From a checkpoint of a small transformer trained on Wikipedia: 97.2M parameters, untied embeddings.
Each number is 500 + 25 x the weight over the matrix's rms, rounded and kept within 0 to 999. Layers, rows and columns count from 0. Numbers have three digits each.

# layer 15 MLP down (transposed), 3072x512, rms 0.202, rows 2339-2544, columns 320-351
496528538510450552464568458504461524457513529555586485535491547492460463479537438537487489501527
514501527508480512502524456527490509521478480514500500507520508466468457482516504526506517494495
486533503484506512474484530500458465491474555462512509503492530543527457520512474483530511499492
534544507510451503502537529476487461480456531458535472502518491493517501515483500478482478532519
487501527504475510480475526495503494444536503471500456499473468474501500488515483503475507497473
460461513482508489472473459540536511462518508494521516510520515501480531492495484518473470499518
494515450495506514473514498499465518500475479543488522479525438497524468502548493480482520491508
478538530486520485502465469558509528498484496459491494468492488488503467507498490499482525456493
495517504500472533488546490526503462547511475469515470512488467512521507521501511512486447478453
510487478494534537450498516536533471542481503503503489523489509519513498490529480434479481455488
478542516520450520502558518534468479543512493492484479498494541491510477501507519521543478525532
523447492498491528487494492474495485498485482488509506529497477485456502491458506514527450497470
478484475485523518529485497518540472506511510489454543507476501501490495539504482483488479490456
524483494475485501522465502466497469486464508521501490488477512469482485518531494484501482475530
524478469437467456481545509506464476516513483485469489470509488492517544502460469541475504467480
516514512513527496481491526475469514493508508457524489486524481534502504511492519487469464511463
491494495490437517481444501501463506475484505502481516490472479531489489509524495482486489499536
516467490489511504531479508506483514461503489473511502519486496484518489548503511506495492528535
475497465504465525508509510484479488510487467516507541506513480516475531480459497521486509510490
482504502553460497464509506500530510453506475503468508500490543505488497492501454516467515499481
484490518479517445489459508526494495504454497498477480533506503492482536504497469517490514526518
521482512516510534534530516519499521522494538448496513478507537530457534530464506485516480499527
516475456482497503480456505503497519527501494535452455517453492520474523492530495484512523493443
450474483496500499520498459510518495498475479544469488471500511482509510505555497511483481465458
511495471526487510472502515457426489520447522459540506509467506513467525501530469473521481497517
510501476492480499504466503476515504486482475433513521514483547491470491509528474536489531505528
489520478532457529456536511519497492547534497506452489525531493534502494483478538502451482487501
476547509485527478483483504440528522496534546514493523516515498488503527469524484528450487472502
472509491478529502521491493490449462472473520493504523490518511454549497519471505551508482486514
522475506492544479537462495501487509519508495497473478500458537495470514502467512516475495491461
519491478535508500511458498532472516535504505522494455499526479498473495460518454463472471499516
512466498484521514495509446489486546506489503499473463463499493483499533517510485507519527518501
507470480455517514449483515550479472489495502453532502474473490495489468480500519502471463475450
457527496532487485484479511500487499521487497510486464459467442474476510498513501477509496483493
519492538487501466505537465477483501507466519506483501482493500508477521484485514490502476451464
508500486504509462485497486480496524544506466465501502485496503493488486506514503497495505480502
475518525465490500515462487525499520513526487523529499475495538507543490546483466487541515506532
484505466511478502490483494525520461526493484433494518497479506531528522527507539498497517496499
550529503509509518489532517494527521491477506518475527520492467484474513517465540502532546491486
490462497502472494512528500478490493496519462497504473503511490484472477501483524487527479518529
469507513508482507508473525536511515511490459520489452486492535476472520478485526491507485505532
459454485465501477484493490463488525457530558450412515519500464491483534493533440437489530504502
513501477448496490535539469484482482492466496463500517458519467523467451510520496475552506520462
507482531528500541530492509570534488473487541491523466469540526502492483506457480477477485508502
559498486501475486510545470502546555472491480526431518496524532493490507492503495477515521490482
442484474519518512496519526511496464521474503495510463514495541520496522487498508508533482484483
501462463501534534519487499531523536513472461495489501502472522500496486486504460521498529543497
525476515483516495481486508480479456507475545494484522502524475498479495511504503511466470511470
471504491520459582530505533474516500527474493485507522529471473473515502487490501496511503481501
502515505444504526486420482453511477473462521533487540521495510499515514493484530531496525489503
452487494477502490484520532521475506507463496503511500500502496512482525472528478495468473500481
502458494529539474497506544511448479485544483546456493473507467479543517522566502494538492543508
484530494488466507500438523509448507476524542508506447490482504459518523493521478543484505475451
512526515488529495494502492517539518511471501481511499424525512504493503508510530481525498483531
539473471508481461476483540462495501465533482470509465528453539463469472449540506500496504466536
481538471528478495488487535499504494519457492495436515457453477491534513505479499473472486496510
540528463452525513484523478438522465504528508505481502503510482483512488485534452479456490543496
486458531472492489533483549515510484507446482515498504519489532504467533483502487491554490505526
496481500489539460500522477484483490495506497512483538565470438478488445514529528494493513522545
455503535495501501495501530460497496515460467469509468462482467551501504494516489508476472491492
545527499518504526520495494437521482529535485510452488513502444486519529498456478484512451468477
493494560506531450479474524468481525513453537515468490494498459503500466530488467461501515510518
497491518465533558456559465450479497470484529429519467475493523508527500476513506519477527466516
514503454519548489507518508527549532516475502527489500485485513489484489515494494475432490477471
515509532530452476502512523497509497484471494494543472471485513467498502514495471455511501493548
502489508494504562534482514537488451475507501523498520480506512458468442426503477491487492478469
501530483482545471480488530513462493514467492510465480482495504484483507480482490537468497459492
516509493488507487459468485505497489515494515540479477510509511502498482507535511534524489503530
451532508501473480532526509483492543508480471481510489521498484526483508518478514468535457464522
517521501479519518541468488464508484532543493510519498539482490506492492510463510487497510506492
470505479484531498499485481518503495495520491473488526537473467474489490561519494488496496503503
494503472477460495482488519522516483493474491507485513545457541527499503501506505478513494543505
477465504471507495503508502497534521478508557466502489483478527510490481500462512500479539476509
499502512532559512471493510476475534480498482520479443496486499503481505537494549462491506428486
531507508491470519481482509500489494544520469501544504516478491508505533503475476543447474502544
478527463526475476497471507502446497475475462506437505459478543525449470447515524498527498493461
494479556491467517486498467501482444488509550444473492496524533492492561480526504485527506496497
522552491477507531520495555495483486519490494491478504479486486498537478502500525490541528483521
548486497516512516508463528486497481509521474492513476491464479462470519484481497519517526452499
495488494552465523514463506474521530507544459505485541498460515464508531499495512492485468530498
549533513485508489516448447477501496471533493494494503511471486513493524510510483494480502489512
540514507471505513478528530529532530466527485521508519534508449520462492533551511494546497493540
498533473488513504521462464458516478506492490496513488525518476476508489494469473517470518457483
482470530499504510524507490460509513513459565454471521475528518508532524500463506459492487523534
526511496527503491497492507464493457523497498475515497519499505516497478508478481503502480501532
489505480521483490514479550507479477442451544481481501516529475539498474486480507468511517512445
518465488497484452562486491514474544507473493547471510511497520502495499485479478503468473483501
497502495508448503501542488517521522533501514480469501519498490503482543512533466525498489500483
479485548520504499517490518534549529427570468495499472485468486474542487488536473470487505510472
475451519540474486510489493509527472458500489539509535488522519489490487495567496506501507501506
450537507516519486482482509510493526489486485462507528502526492542519441504495470514497464484535
504513495463469438519513508486514492467525527522512464508497467490484517461526536492443492487526
518484461456494486473553524476519474486524484518427468532528536496521531493478487500535517507521
481514474494464503524517486496461513497551503508516502545484485492496465493515487464505468510540
504526472462489499505462488499490517465504523468487494494520518539511509516505558508462522505522
492501545568565536507516473466487523543450525496496525526510527507476488514485510488512501503525
542526465489475489468503502505475488447485488530453473492513483476539496507491507473518481490504
464509463493509500570479486492466503486499497486534474525545472521505481532495522492498483458482
510499504502461538457483508460491559481501521581517513475469471476545468507525497476503502500462
499466474505541504473501535507475518487489483496459491526490504444509497470521511495507497507485
538514491521471525508510505518527497527516499507502514474480520495504488484512471481499484469471
498468531498454479478466491484476462525511482481477514479535550470477501542467500515473507542506
518447536517489510448489469512509538502534530512500476525492478488460491471481481506467484555486
502545534510449484501475493475513508463529483504521506508487479515464496519476469480544513481453
497515464503520491500491444513505521509484520533508518492494502494505492468452563521514489506488
499497505483540521500483533495500443491505490498456511493522512514462502478503526536509514475531
488498550492486516511460489531523522436501512501465472489496511495478518568487498470512488466493
522465498475454510510483455475425548447511526492507487476498516457521529495522476472575515467480
515493530432513510542487521467514534463498522472509472507490506460533504511505494452511490517499
497499531484511514511506559485479478495502525493490481458441496449518431530524499504522465481507
514504493464499522530518516484519492470467503497538448442505500470520496486500492498520476502510
526501504495491488492483525459513534517494504518476449512494499520493523518526495495526501544485
504472537505483522554487519510484478499472486536520483542515531484540511502492467490489508474507
513545489506507519518521496511521506490522463519507511510513502491494534486459538522548526472516
497528510546508503442514462511513478512495450495529457519495514530464499474516454494545497486469
458475525500503483534489514461505495539477478504510477555515517497480519494492489504506504484489
520472471476535515533494502506548500464540500492480476518469467488505487488499516532519482453513
523488504488488518543479475511521577501496453485509499491514501511548480496491471495517511493441
503527490524487490471536510525518497525509510499524502491516521491503508503505494505522513521510
505528509512502512492517511492481500484503519498501459481446488497495510504514508456451512523484
488490491501471479506525535529481499525491503512477544444499488492499491475500520487497520503487
469535507498483508510501499504498518494505453498460537478515516482516507487474486517499557484470
500523483472475413495480491570565486509480539470506475487474497519522538466546516505498529514492
501496553488485530535487531478499532544554438496504494494527532510459491499492524515492501516481
473491535505509466481494481468509468501500502534543508563469542510502456466499477457507525510504
504515532480531515521519544479490523503512509490511521492478463456520509512532479488481522451493
492543499495507542483529487460560491516420509499470517478545459483460468494485491475520482554524
512512477513502455490474437487478468507447492486507443526490500503491493452489506480516513479487
478486530475533533524526488509546512499451493498498498504541508468537477533521499470505500468483
465507505492468469507495514467531516514479495502497486483443524516521536480488511501525452434490
495529493509460549493523492511503476525526482517531505507529495537490493509481456492437511509514
488501560481477514510536459574508528481503448504481482519469473488501484492501456515458464482475
515544475483527501474457462537525528527456492511548508436526496498491495540493534517488498503451
541482459547492534491502457527469480542480487528468485523490509481505477476481490499509494498450
463485502497515514531525507548485492495478524498490515524426505492518517475564473527473476485520
514524466504507497485492493490511493487491453495542478496534457487497514518527540519505541515495
499508480525494494490458502486483510552490477479477481481484522468487481473463496536495552480513
479510491511460444505528544521495531510462523525466485549493482481483554505524524540508514497512
506509511521496538517445522481436482508502501499491482501517474486487503483505428511475482522489
466486508476491503484482544454543533493457523481489518495507496508486515480531501496482514476500
552518509561540506481504458472465508518495528526504517486486488483463487567540514518499478477513
536483551497498500472511505517474529528480480457506492527544455459526455528498524511520441484492
510502495499505465460507545467540458487509455498474533539483513477512538465494511516529509467526
515489487479461514541527466489495542538488534503525475483534523520526542510529489470465497499522
486522517465482484493494516481497503496539490527487500476517527533506517497535487500542468461515
464484481508489503482496479531465529498488507451450504450469467503476549476507512517512509509496
515491507523491480491514490554508478523472518488508485491489507461528494512497472515476534477504
509524488523505454521523520488491518512481497546496487507442533510508519504495513503472446491543
506492491482468487512471438490467448519487467521501483477517517514483512534445503423502489466520
480476478538523464508487484492510544491475541522503535517537483536449508464564535559479496511496
497487477491509489500501507485551490477466468512538464478507507499558510467476466487526468502513
493501476520462478518565481513508503469514481473520492452507481476539482509481512524485532490498
500503507501486463468520512510500474497524486527490526493517488497520534439498532542458460451492
488504467501500490485471520499452440475513490489494516506489474445505467493478507549496516467500
488514456498524495473528481494503493500502499402545518494499474509487441497501513459543469473536
477485485498509492512487493489480495463468480508462443485476504510451513483474482466516479504502
486522504444443482508539507472517524501509515535472486487541410486484527463508498503534475461464
436465529485507513468471464458523547515472546483517541499487447459487524504518461471491458508462
488539500508478484505470510528495529495510491535493504536501527460460505506436536505495517491503
508507466511540443496480496471464522492510512494454486484489519538486496551499478509468476506469
468499485514501522492516468501476476521507515496476493493532490496496475487481485502497481501487
524534471489471532516488494484463531515531491493483469480537538511534469518469478495531513535436
519515477490502454516532532465527484498513475408484438530494490475520500491470491448479512460455
465518509488477503508495502489494504487528486515462523440553511504511508443544497457450481532511
527531493545485484527486506500498496467512489517446540470523547502516451517478543513457528498530
531547464470516506470492496500537506499519502503529463515461493481484505474513525479456526495534
491524539519546532483494478429494518516515510533467440508508501478452448503508511504474509504521
487525498491508515542436499505476510505479504478473487500471559533467531511558470498497471498503
475497474522500490526465458490494461507520504550516540509495531489485523490504491487487518461495
483506504542506510552465550473434501519519516507461525558476505488478529528512510472456481518548
469514452464470476497499475558469512500520415503526511535502504476525501496476455461494473519483
469500519518455503482511499511505463492467512494492506524529488456520512516528492499462506499526
465469551503482502465479514511518516505498495443518528501484471474455503490523494511492455493451
512492443486485501497527536525473468517456500517494516510488516492478508503466493477510504531462
495523473436462443544503521476493505507484508564534517532527468502484463560432487500541480505474
463461506519505514493484507484473481486469522487510540500559447505513522526457486494547540464515
509503544478544489505546511499511537461472477496532468548464517469533504478523533487501479503496
457484480494483525534485458474461489548522489555501443493524500487526514500469455511569495519430
517503506476511491498505486477528474502502540518483481517466493533497511497516465526504466522499
599514541483522415477501492500527464522518510546474487494517498474489497490481483501499526476476
513494480494533531497506525494509522517522506476515510496478534473509530511458537507510508480470
503490460509496445528468540470462484488475534482491500491454503491497523492473534505482507510517
464492480565498525505499423490487532490532464534547498500521529505488499516509510491489512524544
503488507476533529524489547520508547529517468483559512523538539492477505440535477499522579517508
496509500519512474516452491489507477484548493469461482514500495479494494534485490513482511474489
468450519497485488521480487552518496487525496514476572502523514459488541513505490502529525486477
532522500483452491514507490486489515517505521511534535471523471496520495472494559497423438473486
518477441490542486535481510488508489558519479520498499514486517502510522519496466494515503484501
506478551528493481502511454471471464521476536523484466487501487477510461504486527491527492489497
532481518510491537487489500470506570483479508515465516536545522475531503477507494480527455456440
479527541518462498539488467507487505509504504466509534508475505463509457516479537495556483490473
505510477475529491512465473488473439464517517483494477524470471483492480485502465478500482464495
491495474504517481500520564462527469512499516509517556503443480440478516542550439506530511446479
501534497486505511474523482466500537567481482498470500554472499482499514497510479512479536526496
492473449491481537494542479477518475522552451503552447460510524450510456509438477553498483511471
494520528545486539510506453462507460473505536475500505516512491500495500551503473451526453485490
466500481533463510482497479500476482444530491494435476483517524474474436497512536485483511555504
502500494473514488498496479532484464494545531517471482505521487505509500423507494472472466518513
461525539521477470514445465488420464545489502476494483490532476507530485488507520480492491522445
526491474470500464488505498490491500501479487520414572527515490520474460456476479496556501503517
491490460526481484486464492541472531525410503530493499504444504527493514492545504517501477499495
492475472484517522527487493466468497507463549518462449508496496500509498460491479463487509486509
514532512496483489502468447510499488509473500479505519534542463479505461521505496464452471534505
523502509498439517520495486545495483515507511543514509473417496568547477490498477497497524517476
494493470486528525508516496468480510525449495512496462490516473482471497509482500473459489552461
481496523524525504484547501481526457507474441530478508541484502544501474504468497517543520512494
# layer 15 MLP up, 3072x512, rms 0.119, rows 2340-2544, columns 320-351
471524499562525526488505503419459506579568470526487511500502495506494469474519504462529504490506
522459478483471509489483487458502521516478516484457484510523506505512503525498501497501485523516
487474512498496533496536510506494496502522545486507482516511473538534467485520504518490479501512
503530496533515492490469518515474466482538498479494506453498480484511538470527503480567494529541
513489512510504503483503521529423502514474491477473502481555483549474493488477507493489487527559
502482501507516500510508483500532482526496502482506493516457515521510525511486469486545530543554
466485530523484514545545512530505479466501558526450473522497490507463501494505514490488504528454
455456525498488532486498523530493501510511525516492491481506479482511506523507532534493491490488
455489488533499514517506500513545539514512516537514493447503548513485471493491532445480547501532
485481486499521495505451499484484496468494507515448478496525460492484495524503479496504517512533
518506496526500478517507542534508475516534522527468488502540536513489477465556497492517519571485
476493524484480500535477547476486485425522512465457472457509513509473503536440512503492474516490
516489477523509486489522502506480517493476465498500482458466508555514495489489483500524482529503
521456518493446497494523536511503554506468550517486490524487505516567499523482533480479545475448
509462474485495510484481522515458488544512457471505502485492470492500491520481494460522524515501
469515474480509500522478435489492495517497467460485489488495496463505536516538509492502522521538
534538501524498480459531523445543519497497493508556486532469500526494529502516535530505515552468
495495511537519519531465490470511495526522532414504521488527545550487480511448512489497504494493
508501519512540526466486481567459487473499464527490506519503507526472482457509512512512495460465
439508515503501518520504467519472501531491541479514485510486474509472493474541505510483509511499
446500492533495535500509497500488530553478521483502484494513462526512524523496527476482497520483
457495494506518499488529454513505507505504505472518516499542464526520504509506463510476512505547
520499556515484515512505501456483451561491522511499494495541486526492486449483477487444507471547
499496532505535516501463470543505541540494527522477513497481481501524532541471499471505524488506
528538510469533536500487544495498520541452477468522504468545523487519495526478505503507523532499
503511475463489489510502478510515540468475511423507523469547471502527519512500514433529519510516
503527478510498544476500498547508485483524465518471531446529440470542502483467494500481507483539
512515485498549507502498464498484468521495510494481511518491460480526538500518499502478465529503
488503503440505523458555540450507491533475463457473478509536491466505482524516450486480499490526
457485462498478549471510490540477490513463536464489477471464510496504509497491519514494470492479
488451486483513521496485495519498495478531504469528489499496485495469493464513499515491516492463
474514526492510514518464436468488489518516519530549489471494467490488504516529501474490495513530
463539510502537474509504505491510532503534469513549503504524522505512486526495482538483502550468
464476527514523471485449502493520511488498447477499539510529483463471516454505512483485475509547
495488490487509514532514475478513562469492515495464479486526534514546523468497457537497505550490
518483492507475494510504506491515471509538500507526487549548491523492516492518459510471472453496
493458516471509468521509533477487500495454479488495499480463497486533480461497509509517513505510
475503544486506526473507536483523516458507529469538489474492526518521517428469495536507511516524
531506509478516511493493479512515543542483529518496495512464500474526472476509495496520488484469
506482511474505507501495496496514509472488477483490524484508478528485534470478495507498494503454
462546469496550544518521526524498519482503450482503491499486519498474471532498477477406540508526
482513520520465516486514528537580496505495495503508466488542517478444537523526505504534495482488
453492499505509472472550532522497506526540452524451498524495488537507472456474492544485477539510
496518507490483530477514490517496474479494522511495526486494472559490500487486439506492431471450
517508463512529512539509476458457501494509542470496490468500519495491495512488523505489495504523
513519535487487528530512512504551514498492527466495491459463449482502491472518459540484515503533
501496489504470508501496471504472502514511507497513485509455536526455517485500501493495499518502
497539477494507439495510479491473524513542509469537452513549486513525488497526535482514477499501
522485508542491525483500486531527513526498505499524455538497511536472508521522515455510462532489
492514480502487527542477559525519455487531496448530526479500506552528502470519538488546488528507
516534470456474485476507511502465494520483531498503491496482520487463497510532489487492465492497
516499501539523517434497492528478486539507474490491466495520513490552515547445473502550522483484
487509479568512489524488501493487466547486477500506489522516561475445515519531537530501476529499
524495483504529511477467484448509493478482450486472510494482449505496420514481496468502495522546
507518480509545481515456522433511476470498499520481485511521487446514506444513477475513458527491
510521490552531451561451506495511483494493506455542520428505486507484484506512553503501537492472
490499520548475507509524469501484473474496479520518497486461485477471505506496492520504491482498
509470513518496484463490469487483527517512500486518529485522483550528488486474513471477460513455
499541507491518477528486510497491486462502496507460490510509534494510542475504440522482492498471
534502503469475517497559484525536487499505541497476495514504481525511518504505473449490531510487
489514574496507529529510487478452468522509476509492474513470478491510499485488511528519514481486
513491530513547490526520518493441539505485514511535499495470517498498526554458462568534514527495
474514534572492505459497528525468490485484534522543505501521497507534495490474521511500553543502
484528508559481516477485490489531492526504513508514487503481522473486474541469484487468512470512
523475474430581512474511515471482495493521506503456493456522487507494490486560519547432446540535
538496543513524499484486534522521503521530539482495541480520536488482465521496488462491500498478
492502501474477517494472506484496503548535487508542498499507529499497494527492472498518502481518
482490507508536475473554519536476475541565500469476491508480535498458441500472548469458508526468
520522533526490450494538490484546452440555527467477505505478533499507485455495559546502530472533
499511477554503481502510520490521492488511525481487503489504500520494513491502496483482503524475
513540487527545510482507493476470466487505511495542494500492518524524492520500508526506529536511
487508531487495497480513530507481525480511458476555477491497480514549489469483556504509505489551
505480504507481470515512501465503495496515480447504425515493533506514504490492453483514534494549
510489543508532473510512484486542493510504491473524477498483519548525544487515506512547457497476
518509513540453483480539485481498519504486525469483483460528513503488500480506474543509525497450
532502533457501502514459467499522499480489500517525529536516454496524472480485545454468493482512
595510490509489531484522496476463513541488501514526502464504462525524495527488517502496486523466
507527498536511523534479478479453433497543521497512510488511518488513497511514465489477510495527
490537545526479526485501492521499493520441514446505511472451514471490541497497458467490534514501
498479499508481563524445448510517490474471487467476474472453506473510518461545540502556528457560
493492490477490514516516509525511506470519529428490506536460501491525533485509457514455471478502
471487575482557514547518497525519506553450465520490483465490514482488491506475447468463524468510
513504529501534540494498491518507441518534525520497494506539464518495473486479467457484513535492
412516530504495495524526526502489480454507516496476532488541504516502477483473499538480482508494
479529518504472499516454466476503500493515492478499478508476504490494516529553504480522558431497
497521532485501524496474511496497513504520523474456532511484513479508525522501542511524487495501
508529495520500522526531527552534455507513486520493472485508514494544504492485524500521510505537
488482500484502497502495459518459502518562524454568452507493492467509449462480548509516510496455
517494562509486578503522490502503478500483514504489506483505485482511465506519506466495463518466
539527549485510513497493480553500527548505487503499523527481542492528510533523500470509502505481
505476484468505463486492505489466489479527523479519460477504531502509477482509535481500489504480
498494529489529498468489514457504464551510531535480526479508505534531528523500509504526464501535
502496474484519511495506503497522464485488504475526516477491484490457476516432505470472531467506
471499467447502520507485491533486492544501488525483509515525525529550555532498458495522506518518
470517483511501497513542508477505465480491498488521522521496517555478495499489526491546528465510
567499498495511471541505537508476496560492519503496525502526443513481488465531472526548492538468
552546496482507548497521500458501483494500509544474508496532460505554486525510516460539503487495
441488506449496535503513508485474541497554485502492495475510465456526431489530464518519546482530
530541501504457501481534520544467531518509484554500496525513477517497490520486490503492556506511
547476505498501509473503481537495493450486492552538491501526484458527506524521504478488517465511
519492504491516555516525508524514490487452506522507525502531515521498484472503480517499524485524
505474442509470479535493508547510494496523483474527482506517534519512528480503562482502514487523
528486476471485502508521512451487467538485484496493492504512537511483456489496468493455500504533
493540511537470529443516480479504478479513494491522560492551528512505539456537485523488529513521
508518504475474502512507500504471474518473504483516494504502551482518484472492491531494514522464
489538483487498501462524469470490487555444494545535508512512511461510492463482479506546476509444
537490499490460525529534524462499542452490473534545517479493511497547539499470482453500484508503
513523527523470505562485571531542477524517490500489521473471471516518489469516491505504503517478
484483558469533525538496488485492525461516506478543465497427511515509490527486466510513545482506
487484530515538480511461463534489459515508515471541490474489508504481514465481521524514489502513
517520501514507494475516480493502516498495503471495485502492520492500467505501525488463516520512
536513493526492535531497533479492479502479441502495502485477513504536529503528448511493508491538
512502498482490517514501528492459521556502481521504514529472518490541529512479478430492520496484
491507518486483479531521526482485504503477508500531508494562521548527474521468521512499539481532
502511500511521508521461529494526477548551499538478505513501526482538495502528457546509464535485
481512504462502517483503500485505543534480490527499533542513492478450514501506514524488541525521
485513494468491536485517465531448475483574534469465460464492469549526462490519467546531472536486
446471506484529483494504494461506527524514497528476511505504497508549542462503477477540540510522
524494514505489465465521454495484515506521521504477533516494461518485475441491479504490476507540
485469493511522490455467510502506488469454530499514535485537526506519476487489452480487466502510
490544501479502476512503479497478571526531517519510506488523506508528525486496510513508454518466
477494509494501507495453558464480522492515481514485483480520475546528461522533489512481503484481
525496500526483517504499571466495477495495492462480483513488497539462509449508534498494545466482
510509540481516519514483524495515485483475536522504459480535481494530508503560473514478509518528
518444472466500454487468506510508504488453481489489489472541507494502464457474497499518463532478
509480482491515554488484439472501560500520480505435516473554509494464535471495515467475464466517
506487542493506522469497547547440504503496441497507513516484525514529559484497483442478503513466
536528485558531517504506475502479472502524527527542472568466524505513512511543527487498449465481
481487535499535477507511495507482503494496530527510555502486487495489507506522482477518524492520
484482465505469480501516484489520506488501509474487504512529493535528524503488493460514540500519
536504481439516477526505512458493502498510507475545517476519525486505491527498480486510523516479
504461507483496488494441503477530463492505551468483506475504526496494498494500546522534522501498
499548507482486535491520493498487476540532477511487501516505510529476494488514516504574450489494
490492498503494518477493452535507488492527505508530494544488489500467531468506491546513502483529
482520467478509509479472450469450490474528480496510487471483503503480485528464527546499533497509
526489458527482557483509529466489514514517481421484515510481478490470489504449524506523502510463
493472495478499508488494461528484502524491491515491457510459508487478527518477495484484525483546
554533515495521521517504476513556533496520477500477475527475522507477522463483544508546500504497
529500481470501501487484514524525464503514526484494479497505507520520493510504507491531532474505
473514505504536467457505497537494533509490552502526485510492514506503505437508473470508527519490
521512462484453514476490499520518467504509543464498499505504485527494428457485508484533465516472
469483514497497516483462459507529557553549504516468523529471507450449464532526444464499509471517
494496514502524483493494448530506563530507482503492506507474524507474481479513478506504543512510
519509471545500507505486497492510522526474547505482538464492507464439464560544494498495536522467
474512477490513512516510489469507507482513486520545507518517485471515486530506535513495530487542
512458487503490529533464452475496449461479477492452479486538523518495500524529538484500488543488
517530488462517505494539459488454513497545539508526517497543513504491479500503538465546441521469
532481511491476496520463518494518463516523486482522513510458555507494493476517488503496490550513
505490536505500511509502535522489506483508523509482502537513543449491480461522506477508502508470
499517514505493502501511504540482498489495530521457514474501523497485463517468509478506511489477
454439553494509500516533455490491537487528539463496507451489504518493512523498477516490529519467
505507509544513535514495509513443525517516486476525525503487541469505498522501495423493496514498
509503491483474499453485500519498518467491514527533501494502489499450468508515528454505515489496
468484503512516481510528493482519512497491456480479517531494518522509556468479500508478521495534
501480526527518516428528506477480505529495470534476484518454520485520514545533534512455496462518
506498518458508489508484505473482470467517517558492566472561467501423487485510527521548520481475
497510492508504521548485494460492552486543481547543493449513544474472510469519517516496521539518
492502477498485500507517480500481493521508490492507472531472482530505515539510489511537491490494
545491488502488504514517511508492494509515509486489522497518514501459518505518480540514515459481
516523510519516510482483510450482500506483521498519506479481513519451519494472490502487529497523
526500496468500512501519435520516488495492480484502507571503463488451483518498537548537553490521
527498509533519477518470537559534503478508511505484502488510465453513504497523464538464488530534
564495556418489480520540493493485500519521515498494469495443515511472500485485529502513493519504
536430504525499534486532476468497498510539483491449488558493505500486495498513475509507538492488
489509543504487473490485511528492433443532481474485478523506470525525502500526462494449523486504
464534558496465512438487515492498507516506527521518490467529519501475482498507471471488490519473
502438547474502457511509512531519511472497530471511519483495524563498467494490454535501548468509
480497452494518532510483533500499486486489489490485492534469516501488475488487492548519502485512
493504538507462507505551514544491491467506526471531470448489497479474499514505578545528473550544
501505464440509483536498491510452429512521506482512490496532522525512487500468535510514485498511
511478472480521497529476517472460568505518465489499434475475514520466464526466535476530510534519
514480481529477474509499482529460505527479507484530511459480539505517521472495486479509495496534
494523511451452495501551532519493532537473473483460505493520490530503487483530520476510494507503
553462496482480494478546483502527522474503504522503521468507480521537505476504494485495526484450
496479495528494540523547489460519513511476506521483450541522530490469544572519516529561585500466
518464533507530469494499497526503529437515509552499518455496509538536525462495525501478533511526
515501522473505487494487489506488511524514451526501511466477428515508503462510525528534521501549
500509509529527479457499477465484499500505509478483514477491508473484548537526482501488485532526
516541545511488525486495484544511522510476513476521520479494468504495496465492487517519491456467
457488507528560515467519505507492493519509507512535526509461493481490478466489484495509520502542
487496509476473533510528514540503476512530528472470536503499526467508504477479527509546529490475
527520506495540487523530516551507514419508529491461526519505496497511498451531518504492541514525
495498518474514520484446522511508473498480492520455502507534525520555500487569525510482526550507
516493500502536518574507441477550463548530547515531480498492544440546526519557487468548537497515
525507537514519521508491511502507522521530513479490432505493496484496485496514463465499504478493
498503512514498502507470489493534507452493452484517452492522470463544510477472523484515524499521
500477528475530515476497522523483484528449529485533520439504453425479500452490502478466515551494
529461519495511482453453523504524487508521525503460533503527564452534527524515542496512488494510
514501497505518492496468496525508490518546445513553481492465467489507518489543481519467503522505
485494503524526512494469473494522489481510519527467504472506519478480501521506495519543497446515
547520479505495482530548511490484464511518511491478490493466469554511466475533531497503441500522
454503554475510456519507481528485506521488511488561496501555468555508483536512512475479477518484
555510556471483478492491485528491481463507525510455507482498480438500565471477515514542485505531
529458498503486540535503506488505519477528445492543476444500498509467508495488515532546488508487
495527510516502560486504472512462511518506475519507494515512497518493511543507460470482479505534
487493532521528496492479473490465449527501519464495484486458494421463485468485491516481509500482
525507500506502506505496501449505513503482448517516522506515496518520535514490494543554490489461
551500474506490527533483508479509538515508499483500482492497470450510484494501563499440471508533
488495483485517478497519516518481470534526477553475501455520453494494494453521459496499490537472
471517478505492486580534515520500501485539546496527522477482507545492460445463494492478513508499
495485517507510527517461477522482504501546441478520494484516517503532527459528544521480497549518
526551522455475529537501504507498513470522490559460508520505502511491490508469482513471497469478
514531476497470495467443503475532530502507492523482518485490474495548530459472519536462489498525
489508500494515462454466489472508490500526482539489522496497471468497510494540492520537559447502
517509491485507512460488560484489524504506500456551513554510485528541504481510539514528476503514